From a checkpoint of a small transformer trained on Wikipedia.
Size: 16 layers, width 768, 4 heads of 128, MLP 3072 SwiGLU, vocabulary 36925, 195M parameters.
Training: a variant of SOAP for these matrices, 899M tokens, 3431 steps.
Each number is 128 + 24 x the weight over the matrix's rms, rounded and kept within 0 to 255. Layers, rows and columns count from 0.

# layer 2 MLP down, 768x3072, rms 0.0569, rows 368-392, columns 2176-2303
[[ 89 100  98 123 173 140 140 131 171 144 130 133  94 109 110  98 131 106 105 125  94 154 150 119 136 109  98 133 125 144 160 110 112 104 115  74 134 139 136  94 118 162 153 122 114 135 106 133 169  98 131 157 143 154 119 101 124  86 150 145 117 151 166 156 132 141  98 152 119 117 115  78 149 119 114 103 101 139 121  46  98 137  96 110 103  96 159 158 149 125  95 145  91 143 118 114 118 158 159 124 142 137 150 161 115 130 157 158 120 107 175 167 103 111 110 112  96  88 149 120 129 123  90 125 143 119 119 127]
 [ 83 152 214 124 118  76 142 109 109 107 126  71 168 141 138 126 182 152 123 118 120 164 130  81 131 103 136 162 105 122  99 150 111  87 127 128 130  99 165 135 129  78 104 119 178 105  92 111 130  91 142 152  27 110 148 141 114 124 143 163 142 127 180 157 143  94  95 119 118 127 128 144 170 153 133 131 117 154 142 122 160 117 135 151 145 148 124 131 143 143  85 170  97 107 142 139 140 160 102  74 121 105 119  92 169 147 146 128 111 127 143 117 139 120 126 115 109 148 171  90 151 126 131 129  88 120 132 100]
 [150  96 136  97 114  66 148 163 138 107 139 157 133 128 100 130 108 141 134 156 179  94 137 124 135 140 144 191  77 144 146  96 128 145 129 164 150 142 124 145 133  96 131 149 104 140 110 110 126 145 127 134 136 138 111 149 147 144 105 114 107 116 113  99 162 138 118 124 174 152 113 107 173 105 158 110 161 108 147 144 119 110 123 150 175 123 146 143 165 138 114 190 100  84 108 133  82 170 127 101 176 112 114 136 134 143 131 126 152  95 114 157 147 128 141 152 155  98 127 121 116 134 144 128 125 141 106 139]
 [ 50  66 127 139 170 152 169 136 144 133 147 149  99 140  86 101 149  79 118 103 115 142 136  99 123 123 132  96 128 129 166  91 126 148 110 132 128 152 116 120 120  95 105 121 102 107 112 119 109 127 161 126 104 156 103 142 130 130 144  65 148 129 129 135 122 117 136 102 129 124 147 133 117 180 167 110 123 135 139  97 133 129 121 153 104  91 117 115 132 110 141 126 106 127  98 127 156 165 136 137 125 136 132 109 134 116 124 164 125 119 138 130 141 124 110 162 105 171 102 161 129 171 171 124 115 104 117 179]
 [129 154 174 117 141 108 119 130 152 140 103 121 111 143 156 159  93 126 122 135  96 130 143 146  99 137 106 166 132  87 145 129 120 107 133 131  91  95 152  94 112 101 138 121 170 120 126 114 113  81 172 140 148 159 142 134 130  95 117 144 141 108 155 107  85 114 123 117 190 129  97 122 178 144 118 200 132 129 111 144 136 121 120 106 133 120 154 155 107 152 112 131 140  86 116 165 120 168 150 153 109 119  96 125  87 117 101 115  99 151  82 105  97 138 100 156 151 141 123 130 145  64 127 153 150 127 126 137]
 [127  95 143 137 145 131 136 107 128 149 133 170 107 126 124 141 128 115 176 126 121  81  99  52 166 100  81 105 131 126  82 125 132 142 107 131 109 110 123 117 157 139 115 127 127 147 155 106 164 160 109 130 142 117 129 143 161 143 126 106 154  97 155 145 169 124 110  81 131 167  61 122  76 106 137 151 111 102 129 132 136 130 126 137 113 126 150 136 109 114 105 143 174 199 116 193  99 131 155 164 119 170 108 140 153 100 136 165 121 135 145  87 112 137 130 113 151 129 124 127 160 152 159 140  91 134 101 106]
 [141 169 128 130 115  73  95 153 106 106 165 148 144 106 106 177  92 129 138 118 147 136 149 124 178 152 131 110 113 132 127 133 163 116 139 112 149 145 156 113 135 159 106 167 107 151 140  93 181 161 136 127 124 112 137 156  98  87 146 144 147 108 145 174 142 109 138 161 143 112 146 119 100 112 143 103 105 140 140 152 117 113 153 142 168 135 128 140 131 160 166 129 106 123 177 143 138 122 125 177 141 128 128 103 145  90 147 141 160 160 122 107 106 112 132 112 133 179 142 156 148  93 131 119 120 138 112 118]
 [145 139 166 129 165 134 118 184 155 126 134  96 131 121 144 127 117 122 119  88 163 111  98 111 110 146 104 133 165 132  83 155 101 109 113 117 100 119 131 104  97 114 111 124  98 175 111 150 125 156 111 158 131 116 115 131  79 131 128  79 127 136 105 108 108 126  57 166  50 129 135 130 148 116 140 142 137 136 107  95 108 105 151 137 111 148 120 130 147 153 124 166  73 135 130 107 124 134 161 143 107 166 114 102 138 162 109  96 120 139 123 140 111  60 120 157 101 126 143 144 104 104 127 117 107 110 137 154]
 [ 88  97  90 122 137 116 106 158 153  67 124 125 152 116  96 131 166 150 122 138 178 138 114  99 154 116 167 118  72  93 138 117 126 111 137  84 156 148 101 117 146 135 144 130 126 116  83 156 107 154 125 114 133 166 156 126 104 157 109 133 146  89  96 124 126  97 122 137 127 121 124 106  72 110 150 173 136 101 124 154 143  78 137 105 114 139 114 170 138 132 178 131 160 133 163 119 124 112 132 142  73 131 166 131  98 121 136 131  97  86 118 121 142 103 143 154  88 106 142 120 135 115 112 127 149 142 155 138]
 [117 116  87 119 115 133 104 135  86 124 158 135  84 123  85 114 130 142 148 109 122 142  69 115  82  99 176 131 147  90 128 121  62 125 118 158 101 136 119 138 155 105 115  98 161 151 103 165 118  98 106 144 134 116 155 121 136  93 131 107 161 150 127 160 133 142 118 147 128 134 187 159  91  88 126 137 124 106  93 127 108 171 142 112 163 150 147 110 143 124 179 106 184 137 107 114 129 108 144 138  83 129 146 117  86 142 142 132 126 144 119 109 121 141  83 103 160 119 188 122 157 126 142 161 138 144 155 128]
 [ 95 138 180 109 169 117 131 112 108 158 146 110 148 106 107 135 119 122  72 142 137 108 139 147 153 107 173 104 108 121 130 114  88 132  96 119 127 109 141 156 126 163  87 168  91 138  80 120 143 108  95 112 204 172  87 144 102 118  98  80 111 128 101 128 114 170  96 122 123 108 116 122  71 115 135 140 166 139 112 123 101 148 148 127 133  91 148 191 140 126 103 116 125 116 103 140 110  94 144  77 147 134 157 123 118 126 128 135  81 126 113 124 154 165  97 122  84 122 124 132 120 106 107 115 146 122 111 107]
 [110 130  97 145 154 138 128 102 139 100 127 113 115 164 127 160 135  97 102 132 118 140  73 156 137 143 140 145 103 107 101 148 155  82 119 122 138 111 135 165 101 154 143 118 117  93 137 108 116 116 143  88 112  94 143 143  98 154  88 150 109 123 127 139 156 135 113  96 129 129 102 172 133  86 107 122 128 110 106 122  97 113 126 124 131 158  92 101 109 123 144  98 123 112 115 157 121  98 173 160  82 130 174 104 133  84 118  78 131 113 120 137 159 130 131 122 116 114 139 115 138 107 122 118 146 128 108 140]
 [164 134 103 136 132 161 112 138  65 140 146 125 137 106 190 158 120 188 138 112 147 144 149  94 116 101 115 132 120 131 163 126 179 131 127  77  98 136  97 139 139 128 145 122 151 184 114 117  58 126 157 127 109  99 147 169 141 117 129 149 101 140 214 122 131 110 120 119 116 166 164  88 139 129 134 150 144 141 107 152 119 116  96 135 160  98 132 112  90 126 140 138 115 146 118 113 136 144 138 145 129 110 109 116 148 145 136 140 111 122 112 120 100 131 185 155 106 111 141 119 136 148 136 110 127 141 157 122]
 [107 117 109 142 101 129 126 125 116 145  95 109 111 115 128 115 118 122 161 129 118 123  83 110 111 102 150 154 163  91 139 137 148 128 134 101 134  97 129  96 134 125 164 119 134 100 164 101 100 171 139 138 102  98 118 116 145 177 144  99 135 141 139 110 124 175 103 110 118  97 124 169 125 129 150  90 126 158 147 137 173 169 162 156 190  94 138 112 145 142 161 144 109 137 135  83 165 152 134 135 136 104 151 115 142 107 126 133 143 130 132 152 169 110 103 133 139 115 114 119 126 162 109 137 103 170  86 101]
 [152 134 152  88 111 116  72 113 139  99 175 120 128 126 126 114 153 161 138 128 156 137 139 150 178 168 156 144 119 114 157 150 124 151 129 139 118 153  67 104 125 115 150 141 158  89 110 178 139 124 122 169 144 139 158 174  92 119 158 117 134 131 145 148 118 120 149 114 145  96 165  75 180  89 148  89 132 129 134 116  94 119 154 141  99 141 161 109 139 161 129 156 108 135 160 149 132 120 136 121 153 131 117 161 120 100 117 144 121 113 104  98 121  98 127 158 139 101 126 171 137 165 122 118 155 128 104 106]
 [154 159 128 103 140 137 124 119 141 132 156 106 150 137 112 148 144 114 147 159 101 117 111  94  87 132 147 171  94 141 144 125 137 152 110 161 126 114 115  99 157 120 120 103 133 125 117 126 118 146 140 150 191 172 127 154 111 139 179 127  97 130 143 148 132 163 120 156 118 113 131 141 118 133 133 104 128 108 110 146 141 119 174 112 159 142 146 126 117  96 115 115  92 104 111 167  89 115 129 105 173 108 180 130  92 135 136 119 120 132 141 124 116  94 128 133 120  85 106  92 151 140 121 105 163 124 101  78]
 [ 98 143  83 106 140 170 139 118 107 105 152 140  86 122 168 171 151 134 121 153 100 116 165  96  96 142 136 139 100 105 128 151 102 144 171  80 150 145  86  92 113 126 143 195 130 101 129 104 114 136 108 167 122 120 146 110 155 154 137 160 135  86 143 160 123 145 129 161 124 109 110 151  87  72 106 100 127 129 168 123  99 132  93 142 133 128 111 150 101 147 140 104 104 114 146 128 108 119 131  60  72 117 136  75 153 115 107 135 105 130 101  89 147 143 132 131 180 148 119 176 115 124 111 148 165  76 137 109]
 [166 123 113 129  98 122  96 156 139  90 100 118 130 121 137  63 130 106 133 135 175  99 162 115 140 154 131 138 147 131 110 124  61  94  87  79 155 142  93  86  97 125 119 130 157 169 106  99 132 110 130 147  95 144 127 100 177 161 160 118 146 117 108 122 156 104 103 101 123 127 134 135 161 144 144 136 141 107 112 142 117  97 124  93 116 149 127 134 119 147 142  98 146 153 143 117 179 129 166 142 133 153 112 126 120 159 103 169 125 153 158 172 167  97 102 139  97 113 119 128  80  91 120 118 133 148 116 144]
 [141 112 188 163 134 165 147 151 117  94 115 158 144 122 153  96 109 127 124 113 154  90 151 132 104 129 127 141 113 130  46 123 141 123 126 157 108 107 130 127 117 145 113 129 136 111  88 116 140 127 125 128 122 125 107 118 102 117 154 111  88 154 127 144 101 142 127 135 106 112 136 103  93 127 122 148 133 155 119 121 125 165 125 170 151 146 107 136 122 111 114  87 137 129 141 146 136 149 156 142 167 155 133  94  89 129 105 131 135 136 139 160 118 155 151 123  81 153 118 158 151 114 128 128  98 155 162 161]
 [175 141 134  97 107 145 119  92 136 110 115 133 134 140 157 123 147 158 136 138 120 115 121 124 115 139 131 102 111 128 113 137 153 124 150  90 153 134 126 140 133 102 128 165  94 167 146 133  92 135 109 100 122 131 138 156 148 189 109 103 126 139 124 105 104 130 117 189  89 131 156 120 124 124 102  89 138 145 136 156 114 115 158 130 136 142 125  93 124 155 127 104 156 116 127 137 143 120 107 114  83 145 165 132 170 145  92 132 164  97 120 155  81 159 135 111  85 112 122 118 173 152 139 143 143 105 123 143]
 [128 144  97 152 108 135 129 144 133 128 114 127 132 127 120 140 108  70 132 126  99 153 127  93 111 124 158 123 131 174 151 172 141 191 106 133 130 119 129 166 113 129 127 181 103 118 122 120 174 164 142  90 111 138 158 131 146 129 168 185 122 155 167 107  83  81 121 120 134 122 178 132 137 163  94 144 126 167 154 153  87 103 107 111 121 104  88 154 104 143 103 111 100 121 158 168  99  88 145 117 120  70 129 116 153 102 125 115 123 122 146 150 151 124 146 117 119 131 184 119 103 197 160 118 138 144 123 124]
 [138 118 147 127 117 126 113 215 130 139 137 122 123  74 111 169 135 113 106 130 126 128 116 130 200 150 116 146  89 136 124 121 150 115 117  89  50 138  39  98 108 120  99 122 106 121 123 141 110 114 114 158 119 133 130  99 129  85 140 103 120  94 178 168 148 173 138 108 141 130 117 109  95 122  85 124 120 120 143 163  97 145 144 165 150 139 129 164 131 142 108 120 104 125 115 135  90 140 107 171 165 119  74 129 171 149 106  72  90 140 117  50 131 130  85 135 113 112 110 157 145 167 156 106 153 112 139 140]
 [ 94 135 112 151 119 150 120 102 140 114 131 135 126 121 192 138 143 175 142 110 117 134 144 100 143 143  94 160 155 139 158 180  81 141  96 130 126 112 146 151  98  95 143 138 145 102 102 105 153 142 168 113 102 117 144 117  97 103 142 156 139 128 106  93 126  96 103 173 110 164 132 159 155 133 152 121 117 144 145 125 110 154 162 145  82 114 106 132 131 135 158 133 141 115  76 134 126  96 137 124 150  94 139 149 152  96 150 110 101 121 160 151 149 140 140 114 104 138  59 159 106 139 100  87 171 177 141 104]
 [146 123 147 119  86 159 123 145 127 137 168 121 177 154 124  74 112 132 139 141 164 142 131 158 119 140 155 153 102 169 151 161 149 164 141 144 140 102 131 160 125 163  85 125 144 130 123 126 112 126 110 107 123 152 142 131  77 138  92 160 116 135 106 154  92 124 140 135 167 144 184 147 153 139 125  98 170 154  72 145 145 159 156 121 131 153 132 134 174  89  91 115 172 109  83  95 172  68 113 132 106 145 125 163  99 130 121 160 124 146 100 106 140 106 105  96 143  78 131 117 150 128 136 135 135 145 117 117]
 [119 125  97 167 131  96 131 122 146 124 107 169 125 123 150 160 130 128 174 138 105 147 169 187 122 151 126 158  82 138 101 116 114 168 143 119  92 121 138 117 165 128 143 133  94 163 145 120 149  91 160 160  92 131 139 110  74 103 139 107 102 123 125  99 126 157 114 150 129 128 134 133 167 155 179 119  90 130 111 121 110 123  81  97 113 124 141 143 131 176 158 117  93 102 122 155 127 116 133 136 117 120 125 162 121 141  93 114 109 120 163 130 126 133 114 158  83 174 127 136 110 174 147 136 103 117 145 152]]